config = dict(
    vocab_size=2048,
    norm='layernorm',
    qk_norm=False,
    learning_rate=0.00425,
    beta2=0.98,
    doc_mask=True,
)
Each number is 500 + 40 x the weight over its row's rms, rounded and kept within 0 to 999. Layers, rows and columns count from 0. Numbers have three digits each. The size before them is the row's rms in percent of the matrix's.

# q: layer 10 attention query, 64x64, rms 0.0765, rows 0-30,32-62, columns 0-63
# k: layer 10 attention key, 32x64, rms 0.0828, rows 0-30, columns 0-63
q0 061:503485478583491513521477456420519569529502471507573456501518505524503454550491527510496501571487439456509442524460454515473454518504460494450427487489473489429480527463594451516577505454568482
q32 056:493515441423501477527458509479514539496517501495456467545499508547435505429490506540455507539512524478502517507461455487439528500495469457471461486514512448455446561501660450477487496411538506
k0 109:488506511493463581430490447517484534530392439464531414441556494473534508413512531552546517518477526478455477496482463459495532494476423515494508511490533419496492502483471475509464441524508570
q1 130:566478475529528530538458525442472499499529447504495502560482514599461531545468503459429445567452510530470480486483542523489447451523549504538489522485521534429490530437533451566505560441521436
q33 149:502526465481522463487463500439562472565536500551490537563511489508436575470466524485450507456514504519528486542466488491455466439538472564551439530474565470398487531433567522522567516498508497
k1 080:499434483452518397529493525421496498551560533542422539542430499550412509519501514462484499484494448544497500479452537442485495449503578506532480505482492501441520524447530461482545516437495466
q2 073:501458473570519509492540435548519505504469565458504453480511496500541457490455499611476528547571489525523418427500467528523478468415476496420509489469477516561488504525483550440506454552480487
q34 093:501544423485520473501541512580442484476466505514541454519557518511475446486532505512473518469558585484489509488499526438462515552441441474440514414515481463544538549512572488495456458495580546
k2 107:486464578442511445482557436470494508493500470500454507465522491473470470539509558526520485489504481467563509535460454488529569496434528494528584433488535482550530543515514493535389540585548493
q3 098:575533471394521556436539515537515504530477481520447441518527507508432573447494505502528460506462516579416464453492497464462489474506443517533449486503513462482504435533509539482547424525508503
q35 110:460528516508475451515433497510422488564477465458540422523495494508544461454500510478520484495491544547484495453439495492594487533512473422503564560493569484471471486489452493549552458422429501
k3 080:464575518534534517521506533550500514470434544453538535453527477481496503516444471505478491543533580427489444486476376521480428526557462479486540495495566528493511483577562492506481448515522526
q4 067:555525558526542532508470483495507471525514522520505470532539439489526505459482523469457468550407504618488529541476472486508470463479431483521511507495589413498539499522535544564542476447430533
q36 087:490567524462565495501453460561510444600406503507491503576502454502515461442529479496497480498478481477526499481475480522504516503466497471391535428494522523459430551557482507578516528466489523
k4 093:501507500494524561475576508503553570507433502517495478452514509476555573516546551478544507473564438508468474419520504488515447490505461597622508514561481469480461539510479504507449502482486529
q5 095:435611601489500499488456478539540534548458509575537436493514471489509454470501497531554545467433485499472509494470493474524491532447425427503534497424516499491527523474489484559518465537478558
q37 083:493457527467491549486483545492524466502432509461426481481504566499491530475467604464466502607500439464484438463562476476519545497454522443496488557489436522547507502564461454453468496528454494
k5 089:537472494552493585518490507543509494543459446512541456464511527465546472422499455511600471521451530444484546546537562515532511480462412457421473521466444500500484455476464489457482482511561523
q6 099:554535573444515538527480495540460512491497464518524519567516518519474480523500495518530537523492501595475488387571558479439505480469458453542484529444437536516486449521449477507574504536550444
q38 100:492484413511528520483508469555508464549505513513433511541534547502471577439529484424465482500529505506530516446551495603493494526492529434551518525470497515560464587541461430496520505424481510
k6 097:520493513499494540487499538537416525463451539474423458498500483501516542538512477511495536503445544505554519485545557530570475602468474483522493469474546512479601564530435541448520494482411496
q7 090:542495523448517506474549495494439371513466431537502478494492446512487526478473443469540508493455562485505549404519484537456470423480516504447514416490494494518460510549423523484548473524522507
q39 092:524486466522382522451455502453504573525451496499503506523526536495501441419513477533484493508498477504491489463462530427468503415426456460489511590480491455502532449495556482480536441513492574
k7 105:465518537453516550441504596478456443470483488542466443473466542472479548500550537525449513533538467466493470500533426468497509520506468427503417516511449533548540512535436470511463423523493431
q8 101:478523474470504470463495507520512475548464507470492473462475538472521444426523495505503520529503488489469547541427583420508629517482448525480528545538499456496489408558505462483449447501446553
q40 079:521448471511548527518487473511449460466428459400530481456500517497549441504444498516505447546510480463502447403506493536472531440509465564412472448496523508523482538542430532523484520523458453
k8 094:416495539489415538494499440523527516513484531508503429455538376523515535510454508471485462510504544561545492498500527514553449504479496494466493517529389415469484466486523476463523569491515525
q9 087:571581473437480505477586518501528485524522477488543544499557547442482485461475539523518458480557510514511500464528442519470452483545553501489485525559551590506515475503578561441540519530458558
q41 089:466490514585528467490547465469513455480546579464551515479463518483506469482582532574512495497527475463514466492537533567520467520424579453522546439499526494464567475502546520515433454533545455
k9 109:508476415441559505510522590479518443505467507486466493563413499500466525526503479493470494553542488470448505540454487461438582466581428476489466524503485435455506534476563509453478532470519498
q10 089:505532587519560536560537563529471520483510488505527503527561517556495425520508519445537557464480570529506487519471511423459463483567454504445500506523454508483504526462493515549521443405423505
q42 089:544536439423449481554532512529509551559551524529461504489455490546504514460542392505485550558469575461533525555508490535507504503575469454555496505509460518449479535515514497441500460432462507
k10 117:485483464407514523531520537460476571452493617504503498533490441513504492521526489531544429491478475412480425548545506501504433465489502454499531418513448526534508529457534542463507518492491438
q11 098:534542555551560469529483445490506483483491532551431483511500549543470588542554456516480532546446461492502488515551468569473502554454512414588515495537510469465491548487470495525518550430536471
q43 110:432513502490514480522478506468449487554521544518499524513595449476494503462550443423460481504536498489527576552446496426508595550446528466540490557461507504422542492521555541492504500473450485
k11 099:480509526542548500446484512451615471519525504484529508524504518471457546625492451569599513505475444509494483516501473527468493522474476477470553567487499495436549538512523464570541514537518520
q12 113:529507464493486468524478514420475509569496404526526533481527477488552516572406564495449568474468458519487501458540453530519473515496536473529529534499423490491488458474514490505534573485597452
q44 082:445434490550566502526556487446507473464555489483513532481512496547570451552552474447482427490451509579480424514467471507533507498498545436544567504471497487529544494501494560474520478570464564
k12 099:544544522537466534420539588509472450518523589510491473524497554458529568493480498462473574482481488508474506532427513485465590471513526484499495465508537498438495471509606472495464489428470502
q13 112:457511482506534459514552522493462473549540494495521504544479489519477539503439597520490510496537506465527572525492595546442483536445491479482432531553566611481478450578527451519522516514515503
q45 102:514555486510490517436469453558482567556507482538529529546527550513455508473462527482540427526530417539543517455526503567444453595558521471531473470523533518539483494425502469553551465510495474
k13 099:439509543481453515429538484519510567495428495504533446448413463495570529496525512523519457522509484551439435530476469530485500543520460534498487516418514525506485543422519506402513542514478558
q14 098:436516490495500514515472515477531483589438463481531561449550487447500435489468580509548540511490458488517466447478440466485442466411476502497471465529428479551554481478545586515517502526485549
q46 097:502484468510509509463520533502532449477444488450543500491444442480560411473543503461580458530467431579494470471475465497535506474490517477478541399465444497537503505524486489479458430574503566
k14 078:521441450528506436528432465579496562483516502507398444483488496448443480504464536459516579418502547486468414494524465477499515514486496548548494506480474554482490544480499411516525507472466518
q15 081:524524517482468537517432499555475482516518569524545547505443464506482530543600487490471495576543456522580460466522562553535520562468503459543463454499483526554398499525520512524487520504466447
q47 087:487552509498494455538476469516497522539474526585542598567528504429535576482439486502498529500556445528511489437536582577494454503459503459534501501513487469484455540557497541490579510503517467
k15 113:507507492480533417623471522574481472547495530541471479524475475505456505579484582449479524494533500534530467494473566414499481450481542478506472472571487519477549533488542477507479513473568454
q16 102:498558486533491453502454516495556601516484489497507520454503519492454528452472465541434540444510515477479575509521526522504497537440507490535553553421454558432583538521499518473484497520477400
q48 104:476510525542442584433485536552519506529499476466501544486546400548515467536541571427493442504478529504506579545521530396464486507491481473482495552515484533525464495472455484553471528468544466
k16 103:420524501514536508463451460480533583500624450548437507515481555467472432496479523493462441454487517525472542444511458452482464524529508539458440523526520506513521546458518501511564472500439540
q17 119:494473503466490423480450447501483521491500504453544568541497519479503468527524584433573476462468518472435476534499533465502442418523462565487529539512509429468526541528468525484576507542472584
q49 105:489504434425512464440524534494500483497466500508521536522534510511554544499477467477472468542574467456483490509456518469536515457461433483478638574518515463449432508407511561502470487487495489
k17 097:493449410429481490522507543492492484477502523503468454493539534496523607508570512466442505495436515565491547537557497482517514521543482565535564546458514475471436545509531559513560465527566501
q18 118:457488526493479536507538491522455447473528448542535427428547455453427479485564499522452531500502556469548537554444420523566489570494490559517457529433481516507475435499517535553469471487505506
q50 108:521518492490512516483484470490476504475466496519465441441588427491527471462477486561554424557481513493459465484560500476491497540495466490494425513456477459458503420492419536501496477576613515
k18 105:461474501475477431534516552440509450473553499448475564535377521569525500546489495412518472441428430508429540530509471494486455480454541453475484480491484504507516481509501481471510546529454482
q19 092:492453511533505454456547538515486499445579524584453402552522495501495506497452516477551481499475528476487542563524517531499539447563506504492561478483534453506498525493444573576488418522514567
q51 089:543545518525568501425469554520487521450515509501474434456528509549456497575551502494477458515530518459429453516504462490505582633481504484455519487524540507551521485418476529533517517511504544
k19 102:516500474450486507452500499476516500503536498500495577546434476509457520538511566475524523523482540529555525489530550495426482406547574494558547481440500517492390477453539461461561496483468439
q20 124:521537547506545534515439495486551585551538504462503413536465441550464504423490490506540456495453500500403509499514434451447496447581527532540475531487525554501495497517472469501507453561472483
q52 088:419531575492474501519451530487509494585494451460519488406524495531486511544457450525519494547518476458483449470573476521559428558497584538456516543486468539509520437497504442515518492542542523
k20 101:438508478527542472506492483461509479484483489541500466558522551557519409574477403499505470514519499499508470456471571535446493513598490495477555431492495514463431497513460528482460422478430496
q21 100:501500517510515527456483496513536498510501502503480539440494536575486497547521508531418489442472567424433558464548524508492419510557411412464466563527419509494504473509502511429522524525490490
q53 096:450505504465542514495413492482478481553559468459573492476541476538470430422545461511526482483550556461528509431475501531471590480559484512480424500542520432574520502476485513448520518541506504
k21 101:457509417557507447404457500485463584474477497558418499493468460501484456520513452518492493507441510500468496484493458559476466459479547441511498512505452553480540457497532438586535558454485499
q22 112:536516472504461505425521473491535466543513501493406581510522485525540490469423481455461480460529558588521450563573478569506513496528528497483485526507454541484500546518486428496445500555536566
q54 098:477518530556471545527470476533480576434558447504593454460519528522491502509520587544537505539478502396506480454502565534480454500478578523487486528442486544506475456466481544458490501522523441
k22 106:499490499512517496468458485434576452534474508499551542485553517475579431478564481543432466479539461521528509575489514505399489453477439498573508500523479553460519485538521493503485519402544498
q23 106:550518509536531557513498467425477528446497434508483473503471475523489512566471558557522529471485408489451527495462514465530484509491518510564549562492506458510481535485450499480392589563555466
q55 091:542480531439433525457506516560451464425554500570519479453438487450443487460533525538531516521483518537504570525485441457475509470466510521499481470549589427509495574480455503552438482497487504
k23 092:454441461502538496520465553537465423469558502497430516472473488495497493498455421534594557539532510570521466551459470457529497504475553477489502567538558495552471414458538523517496488529471533
q24 110:542404392507543524540455545551472491514516538443442450543459470458495510499433476535486529492416482514474508555506547505515544472523508545511552525479459541516540512510496483521447523408473539
q56 100:503509467538437461574477534581512543463516498492516572540409456440485530497586519481539466496483440514464465461520506469473444445537543532462541484498493424549458504470481485460559520515470455
k24 101:454527508489470584441459492559517531509432427399563535544505483514572504502489510504507469491493479543475545543472516474540475511542499497576506527546552513534446572441543475512434483551492480
q25 112:494473451469483508504515460450470510469536539515521478486599491458613416431549567487467524481523523476551455469473526561489557460498512517468468536507435496487590551522541486552515495475518505
q57 094:464510542514472509488479500538500521594505441504560547502488512418518507467444464537553486525491485532498563521545515536502598603465470445456596478536539509483443512536542472474489493500495455
k25 101:536468518490572496546503482484480535407470567476479520480521512482506470513450509547460461528443417553468551413464493444446527461510576421510477504477482460480471551462533512466526562518545512
q26 102:561505457527446458558506561496476545518390542557551551494500441523424508463453553436464525471480508479533508492526478505447504520565546516541471511467582500550499570534489536526479507485468508
q58 110:560483529508476485488484531478527469593459473504525492459466401491466536519420493492522502480555502498522423516551459503512529530572504542460442494577472496472465549531508484418569554440496527
k26 102:516481522489491516534528469566412553505446531539572532537542575496556514517482468547532519428505562563487539543491548507451536482498442522490448524533460503568478489502439432457513484525437529
q27 119:442551478531471535489536474580471475557538507503481462524500427529474548519528581492452589464516519458483490464500510461499468466486521476538535513441460519562598568440434529507492512517552493
q59 097:446489512533549542553512446503492527492526477502443479482529453513556458496455519510493533537471528500548526464456475491616475550529532586501488556555554487503519521486482553428435437464508421
k27 108:490464420565479477532410487496493471475514546502528553518496516494452575547476435492423406512496458469518513514432509510545498494503535489488533492448483630527540451466508500476485484522483540
q28 122:515475422502508511494503528574509581462457511545545508542413486491433527459502580579487485529459530453495460517486573528543485444558542497468491496512503396495460502468459499505515463509493448
q60 099:517524609441427469522451523495547483514549432506551502509528547490512517561401495470481459509464495517584464516460479541527511501552478576517513434494473478514467458509454532500507539497464430
k28 103:466505438486448535493521479525398552517444459500574528424544476543530467517466523475542444495600461509542540499501490509495492526534580545441517478450479484476556501482512472557537483488452548
q29 091:535483475516507512513464475482512491549597467463385507474522452468547476493465503490569502451480499519612532537488527494501465537555512493549487514505522468467507445408536481490553495463514408
q61 100:611449440447538528537509471445528516525509481515585460546502487516503433450493513464520483486531525504513484441493510507558523498497533501472473560506512506524518574508474596529448523384488523
k29 097:486516550581455546498483499495503484526455515488524480462505528545522526390522522504503521480433507461470477499549466523530447522494446385520541450538513519471487411550446496487547528539475580
q30 107:594520498502512468570437531445502512521496524519498461460480557527452482501485534569561538495477544437516521422483429458496546461536469575476440538510513497470539470508420503497517500429466547
q62 110:548554499518490509508488473493478535467558501451439520514546529505505542485443544480555537480464435471437489579514540503515446574506489486512459535476474508426501552478436500412556491555512405
k30 098:462453554467536544481492550507505481523461456508515536465534556481468510484455477453489428539424499530503485494613509550492569488468455540457494496504529461471453488466587571532430476490459454